config.yaml
n_layer: 8
d_mlp: 768
norm_place: "pre"
positions: "rope"
qk_norm: false
init: "normal"
init_std_up: 0.0368
beta1: 0.95
weight_decay: 0.023
lr_head: 0.00994
warmup_steps: 200
schedule: "wsd"
decay_fraction: 0.87
final_lr_fraction: 0.1
doc_mask: true
Each number is 500 + 50 x the weight over its row's rms, rounded and kept within 0 to 999. Layers, rows and columns count from 0. Numbers have three digits each. The size before them is the row's rms in percent of the matrix's.

# o: layer 2 attention output (transposed), 192x192, rms 0.183, rows 112-127, columns 0-191
# v: layer 2 attention value, 192x192, rms 0.206, rows 113-127, columns 0-191
# q: layer 2 attention query, 192x192, rms 0.236, rows 128, columns 0-191
# k: layer 2 attention key, 192x192, rms 0.244, rows 128, columns 0-191
o112 103:459535537524465519468426546528452524549463587471497494432564473543521623474467493496367528500539449500560456463538461485383461440453534505557429489438520426540482486524497577515548541465445435536514501450496544523461438445582471496451408535608452471463491515453569539412543502487423507480540479592443461522483465482496547622527614521545529578459497522616493397516430498444484452624590489430559492594578436524575536507480576557466474501464578577547481451505498513493465543482465430532466552505477587491496474484564493493499495445531474584567439527494467431567519468521564528539
v113 105:447469487423438513480534559492477441601400505362493432463462431511442571466459493496478417554564518547510495565562540464477498487511447502583504460514497516453415478483452374509510475569400531494512439572487524532498491564575561513497498396497546508482458547448499507395488464527541375520499492443464528530433520586450494530460460500486534433499442516540460384563411498481447496532568404477400518479480467569523500555497501492494509464494492463513514610588572554521497550518480560449496531533537500572484486451581410442450483514463479424541412544458559507420631502516563461556
o113 102:508431480493507455544505437379436429527468485542461512489461330484509484437559421514551475560552531479374448454457519350501499425401574532535438466420490508464558485447450417493588441497594557469509437489465459543555491430533501570443463484530424526548521559509418560502501473482389543489499497525557513513580459494453482544461468494532467597504480533446356520449498507444530515428518508406458550559518564445480532523387460499431550511455527524484535471407488484551452560528444499583550518417494512495516599509494490504440534497480521455499528550451515498550486496460513433493
v114 110:477473503566515556438552462520536522573488455590543495463526491513394450500515462473561431455557490552428538538486447448523420510484520557520486438557551348508500450463496461551431462610455517451487550535586476437471463578407484453492554477504491487529545498508498470623592551432549349461499473520528561583497424412517535480565407369524420513495552490460489473487499538495461423610518531475528493535418442540499464494510415479517388480485558489559492566516520429483478484548597528509515521430544500532492522548573479578580558568555487500481476535540467482548420529498502548470
o114 098:549495500515609576600525495442520561420515533502488516536494445516486445486489401482523509420405492447512608564501549476545428452524509523560522439643592509524469504453508597522548555528485545580540588457481518493483481402507539514523507483504502450466447464443535488416602459458499573448457456455451502508502530456495504466393489524443580431395504420435499405558468474501465495454520568489569535505488472515496459481592569474509509495445542520477487423470452574440400503466497544483515529526456490395571474513562494429488566463469576518550561460483646492384500488450465548521
v115 111:526530540492457501570502604483590503460508533490482594520447483499440462454456474543457520475515480501447535446541510509504526454493473450474571530503439441390523464414509537502515453460498458530520503456520407510532466515545568472584595508517567507483544504513496510563474570534506383499599529463420562404472429582536622564501541478556482521485504498501436527634468541468496474477558477557492444473561514447453538497576457416595507439471499576439532576523523438596460586467442478616465517515482529422576498517527459467517437607641512427592464486523529456431457433507504551486
o115 100:562492497525474434588443436472483569529573569569486432463463570438575485529461600556496417514491470480462584517485491495522440444445536443484471487558486450520524448602432501529516527481498540556514548460428473501532501516418466501544562493479562551421473412568518627566566490486481425531382532501586489542590482508484380580548390608430524496459529470424564476473503486480517445451589502503438533491584533513444560491550539594542476500582460421509500548446491507473404505584534521534553510466449576551526436542486425503531461518509516487416530474506482545574471558433509467468
v116 103:539564511552545511586533392515529482463531465505510488508612554466489526483501506503545484553452531516490515459535523485486429494480496485556439508505499465479455443382537507486512549466576449471569458469483574436456527637556525413397510462633523533517477440478460521538508526503541553552462525445434572465510393430440479434430558514503484570474414514551449540572454568471473565479595434537517490510561521475578462667532506569519493379490521528559446485505497449544403468421423397532558517500567492530419537444458470537486519523457488533525574423426531451465451540498473494470
o116 099:437454485542477495522547509508445615513504434446498439430517482527511517509464547456570503536556496437469450387468423506531488427504504430425551571406509509545452548454491431533437522495377497584433520511595572526458496492499454522437567519546513467468411557514427498520509570466489554455498517516515561462586620435495524552526468502388527492440530626465533427478557443455477470466494542441542510423511529517522578503490594481561536468435446532477460521474517585592384481529492445432501525499454502494491627456464549488452483445440563467544435421468448507469503532371496499460
v117 112:539483507495510466440462590557487458548482551540481435525434573438508502485560507611518496496562532498470426399500513520452441446473502474574499540572516444513433538506512481529571565495493453493451441488565554537481615496461531423530465587477449454422548527448547458530445537511420452561337492465523533540508549487513555638520566485526610484429606486446451472551496509506501581427499537436582576520495460453483558520489395499501400521563441531533499554491522565439462487448419472492508512391547491566477477540452541440441459483569504513476563493507477577569475447582458563534
o117 098:479455589492496430501498482510562420440441490445466520455514448459467481486471566475491462403460533526423568564493505439474487548543533487441419511530534567573481471511548496543405444443619563568504488536443592449514458465479620410468514403584439582504511509512510411449557447576530474540467561527472562486510481547634501448555470536381448475494394511511447482458451586577581475437452495437480481361453533559509555456502547489560520500459490517446491530504486436467470461558472522609578471527496483474523466514545519485492510506439427506533445491413520532571438446455481467543
v118 103:518427527553521507537550481529537547523426513525518478491391503513461458507454528555454392467400498520566468494489431481484418545483550550456478517456544539526617481498482602535514556505503503558469436532383464508561399511470470520613552453516551414441444483490464506462553583509432480575471314442489521452538403475525508508487528509487547488537489460514563441483547492488542512569530539587552499489595483562542496419504472480468446529500497498574549404491488534475521441428493527433536451527478419456492475480385529477469516570485509523532542403517557577659595507470530468486
o118 092:516499562415391447514545533491617499537477603440549550445469460543505567538473422560446475504509482512383583523583513492503493471525543507496449550562409524551524531420520471475428568496522477512468474517617460422421449570437439471446469509517542460570544468473467507499517570429565434516509492438457433489527527404490534509491542503441424425451503474513515427443459507535379588469457541504422493468563513452426515480553472543460500600517469455463503502472473534573448459478518449433497470576545494512528501475509403657481427525481494528524493568466559462606566547553540434491
v119 123:536475540476551366451540504438506423525457436482453486468442465446551458455407466477455505404496611496442529429430518562452506495576510379505572632420406585506577481488552500480469445457591412520483389471476562526457582479530499445534438474476583494502580443476496517489457459517565489434449504556611519470481444445507520497537577532531463423563536520499449500533438497473462498436513529533517577588511411474509512437556425533573574518505449560443478520480505531520490557517472502584527444518582492472508501464415569425545539517533476425482597549503537518467438513477487505514
o119 106:465426525445474464472459601540501471473447395486456465581542454580540463521484462557438428492443521474433518501490505573493582463482464496492509500472524423504549464539507578420501463450482494460509533555487455438496435516452546480535664540563509574578433514502500595479478612483457530461591478416537481580471448491409458504495484519489605443570462445458522550439441484564455498548483507478543458514460604611526518477479548541539485467475462462532452507555503470464587408494482520403507556543466392508541490561501481551371493597504488451518487506594534492539537392415488470474
v120 103:503534524418555491563581520546566559444390539434469598501604385554539496512477500540499456568451531464431474518477553524512429463429536471564505569487526413514509472474514509557402425486514529568470563412497435510566510482483498602504542563459557575435425468491500512466543621539543542495512461452474420478538500519463546498532491470418510435477432446499525412406531504568541481570509442460439542516568527435490463581468510498511467546513506474543481644559495523466578470494530501475493469544462388528525475530526398503559486499597612516462521515570500452488482517440460463388
o120 102:492540450488577535418482548497487459543553504453446410554456509433457512478467522541525448477488508450482469511618506462534526456472535391445415483543590487336540478459462518509579572522493530434458470472422483520506497433375496489550490465438475415503496511528444492585527519605492448469498485508492417512521479505491436575424456366551536478577631460510576464553558534499577545440525501516537539479544537520412591530500576486410552572439489474517463419465513582534487483460473455429510533571500499477585471460489431581452512402485457532470521553481477452490440441474546454498
v121 097:437507572507456437486479414443465526460560447506432507464473602421498444572365567458506469505432433486461473497601465450521581490433473544547435412408596537493484548521580484521513484494451335422617547505601565599513554478504528509540494492510508524568507445521479449531544542474510523446504551545553413577564497469481477452495500517562401537489531570485552555480469572557491425490478421550562499430487485509494532500461466540556479417479536474593450566495401515474529430505520451554495495552576470463549511463556557489557500428498467477529525522550519518434488463515542418550
o121 098:550556496566625524408498598531383531547503388503568438497525514450520444426467481455487542544455470406515480487453428525492499471505514519501477492514406476444462506502424509532576434477388598511456439477506454520438381525584514413531513492526532499499453588530554490478462432505493505586465459477404510509438496508557493456552506493443545581561457491493541486480442493380514545574611584509466529612515567481369504504618487477485501444480483542458557476449433454533602535478482506403491494523484485559496508503517443486448497538564525489507446533535507483450485594486509579545
v122 102:527520483486544519474458494442413460513515503451520567436458494579426401516462491521521453514437519497550492489543370546458515502393530472484446519527483428587536556441478503420540492432517535537537428562464596441451493566588452476432531587397492592561514520474523424561493494494504498507521502519423583590462505492440589525438443565507607558573429496515555481489603524432489421460469534515528554489528502389468448592485588449446456471532469474523539490553469579460501562451495535471492486575492480505531579482458525524513434470523427556494508507485412486474359493499593463567
o122 094:610463482533514560470602566495642419558482493423556426579444573583528578503406482507428507443514549496532542520484491533450585474502528543469592486509530481452542514560500574544513505482514456454472471544565527545481574538585514510564510518539547514412407396548463513481488491422495513497409450579529558449569481499559533556605557467538550485523478584468469428528504481480523461476450541490431470440486533504523517505515471468352527525491492493499564446451461458487524475592463568513499465541525400431477535502512425448439559521476545479484550456573394558563504598535442499433
v123 113:425472483488594485473503484439567516502487522506445476543511522562472510541493560475571625500588458524515508537455542354481608487456546489510443510392491436520542520491528429430546600425523488593433544483530469556527453529446505425478509481470555515468563512429478488508462622490498523418488448593441581530514469533524528510534393470491526465417462486536546482575535475563498449498506560564482481496488591599381463504520471514560549446447527564521421514510620478499517499402580569545510507527422577514459516490537590533489531549482492587516452418540486536458609515536483501450
o123 106:588460548487487472513509499572538618499423513456483502465604511400482458493507606461432484529557439521413566417483457463478525567477488541499371466506417518488431535596497536497488589535450525556498487478532437559546540486509584510429435396478569551506487537421506471519559440523444459460441426455526462454429483478486475518446443486481504522551499452509519490484463461472399503528367417434490443590456513443504438470423505534421494462407510551534537560429505432493418519475460428529562492456450542454592498414481417381512461511512449449563456489485485489473533507433486528509
v124 100:470517505460500491563468508489555549446387529492544447459501557541471555485595503537431483509505468461560548512392504395434496596566617561381478592413488565519460591512454594510525522641450482480439444462500430544463404572422455502478548475586485494534486517566523477482520463547511529423456479628525464509545478552451430442443553515547492550467464519548538469533451539507467474640409506487475501536513462446453427490479518560487441510503476480581495484526426497513543543520576393462464510525491541453443448527414550571481553476468543528435561425513498525502466512496473496555
o124 098:565421457456570473443568591471480541490494480500498600451479464487495482537427616503524508555585474498436402527544505569486513515575447512526601576569435576498533463411670543403523549486452418506536588522485488514501475535402509485566505499426552513451485517416504460535464453381441499567559497462514432501460451497498557525542478458426478446552532489532456558497434428476421523476508504549506465541588458573485577423527535481461433469483516502505528457515445597434531487471460489452473467552550509554554555453555445458583508485525514533458483608499466457485525470549579409493
v125 102:482611456504488582572522642498470417503467484528424453480519519500502450449377520513576467513494493408477427472468494524535456520497481420622564481585477560479577494526463506436488387475430558600501519591569465542454521512486426452477584486527538543517495542481478527442482460480481553559470491485455501512468438457528514515492565534498512470555455528420519465483428537589476631414415397505545488546525463508530412484520462537469529533517456410603502509500468506483499562564582432515404420408463572527508519492443575459556422456464499457518485466397510471458528508488518477547
o125 098:428511547515458464480509566589561506490520566467502472527519498477505493470474506484534413448492513483449508435460488473633496447481540524548466472508480531481490460487506524507510350491388582414509534545443516549548502481387500379468535419492446550503541474510464493412471578480391482477580493545426431373482506457522497536512458501482445561488422577487466433443578458443476521414480499547500461537463498507515531524458511440573421518542499461496577491485489589396615516536508486480491581531513470508443454490513587527428494564534579473526516465560559549629563444505578588415
v126 106:487576501481450459445459504506465477510603563539463440431495474408501530537403489455500448623521479438496514541476502436495582523495552510439460528506550488527577423460389488450556475570502590403580451564473466417585512503512629500471468481478622494503395501541484486582506472565527536542486460535452458449413510353519508518457524553498526513546550393531518481478560467498588454535543542432539436450507480481499491486453482540481544566513516488475539536492451424455508519531577532511595529435474518502520431610484461587498424531429560543481511537533560559622504491456485546483
o126 101:445450558465492456622532580477615652487493576478543459477401546534442492555530430564552548523541526497600538521604466461553489513527528525567541472486479452433499426461583499560477506482510505449425509534478511489503541528473504414438543583517442620523533449493437508521481422508595464475530475562502623551479435561474517530568497549526535456590521467483516536557562530406571497520574541567482520452576553518482440447583432551482429485525510423473468487475455514510515592463592455479502482586600487490486483432548536512546566524522479396542511529475508531565474469510447496507
v127 102:469517464572550539496505542557533575546477563472508519616554507459485479451496523515479532503534513532563525516499572536524553593553523528469521487482589485475504485502517478538478424429490459446559513487545602496486495512480533439528443476516538405586503438500537525491582429481467460469615382556476508459514471473632451528480507494456500387459485469427491443476464375488509477487524564521480501409556522499466537490552438456486556521403494510513536609479521527573558554459548487331402425425365495490545505554435507499575443533437502555510512505507501400499401570549537503428
o127 099:468571482490531455570533458433576476425530595579518543482548480615511530536554439503533506475455429601533511437530552498504509509477515568534470542569497610504500414386451529459407504426516531479493570546556440522518518514388479522496511526569516423530501501477481477643499500542459472486449563495539445629529528526465435487494474500494479549498485470467523504474479476516582478497530453580556439468464481565430483504499558519548561419602559596507523478448494584547506383427434538496503493526516517513574467487557467409490544532553396508625467437524556522524427570415553506510
q128 087:507527521531490503540553556565543504394448455535469428540451472513548547519526513464515524474467530559385440531515529481464453518594505553517492527483484456496557375485500549488476390567464527442482450538497582485488512439505556530485497541494456522535410486498478560471595493604510589489497596536409560550483570455500485443517417439393492506462471482448481429475529424603499647522455479538482539432431515441491456528531515481454512502566537569541439469404527518416484547458423542518512570549515432372571532476517589504550548409536494508464507492556633579499545482484519480549
k128 083:521487428494562492593433468406478515547419510469475476453427405551606511545486624593487520479554527458596427477549457453474564536488549476547605516565461483463477555511458624541426496480470496490584511497608536492551396441537505567542573489566482541521475447440510521443472547456492497475519483567514490545548397475479592525498534503456449442464420451580538585453491476446473490595551512457549554549432554494421508505523476437471426517466479501524509436599488506439481556442445504566548549498444490491505551603549405488445471535506488446555467516536518481514511532589532417522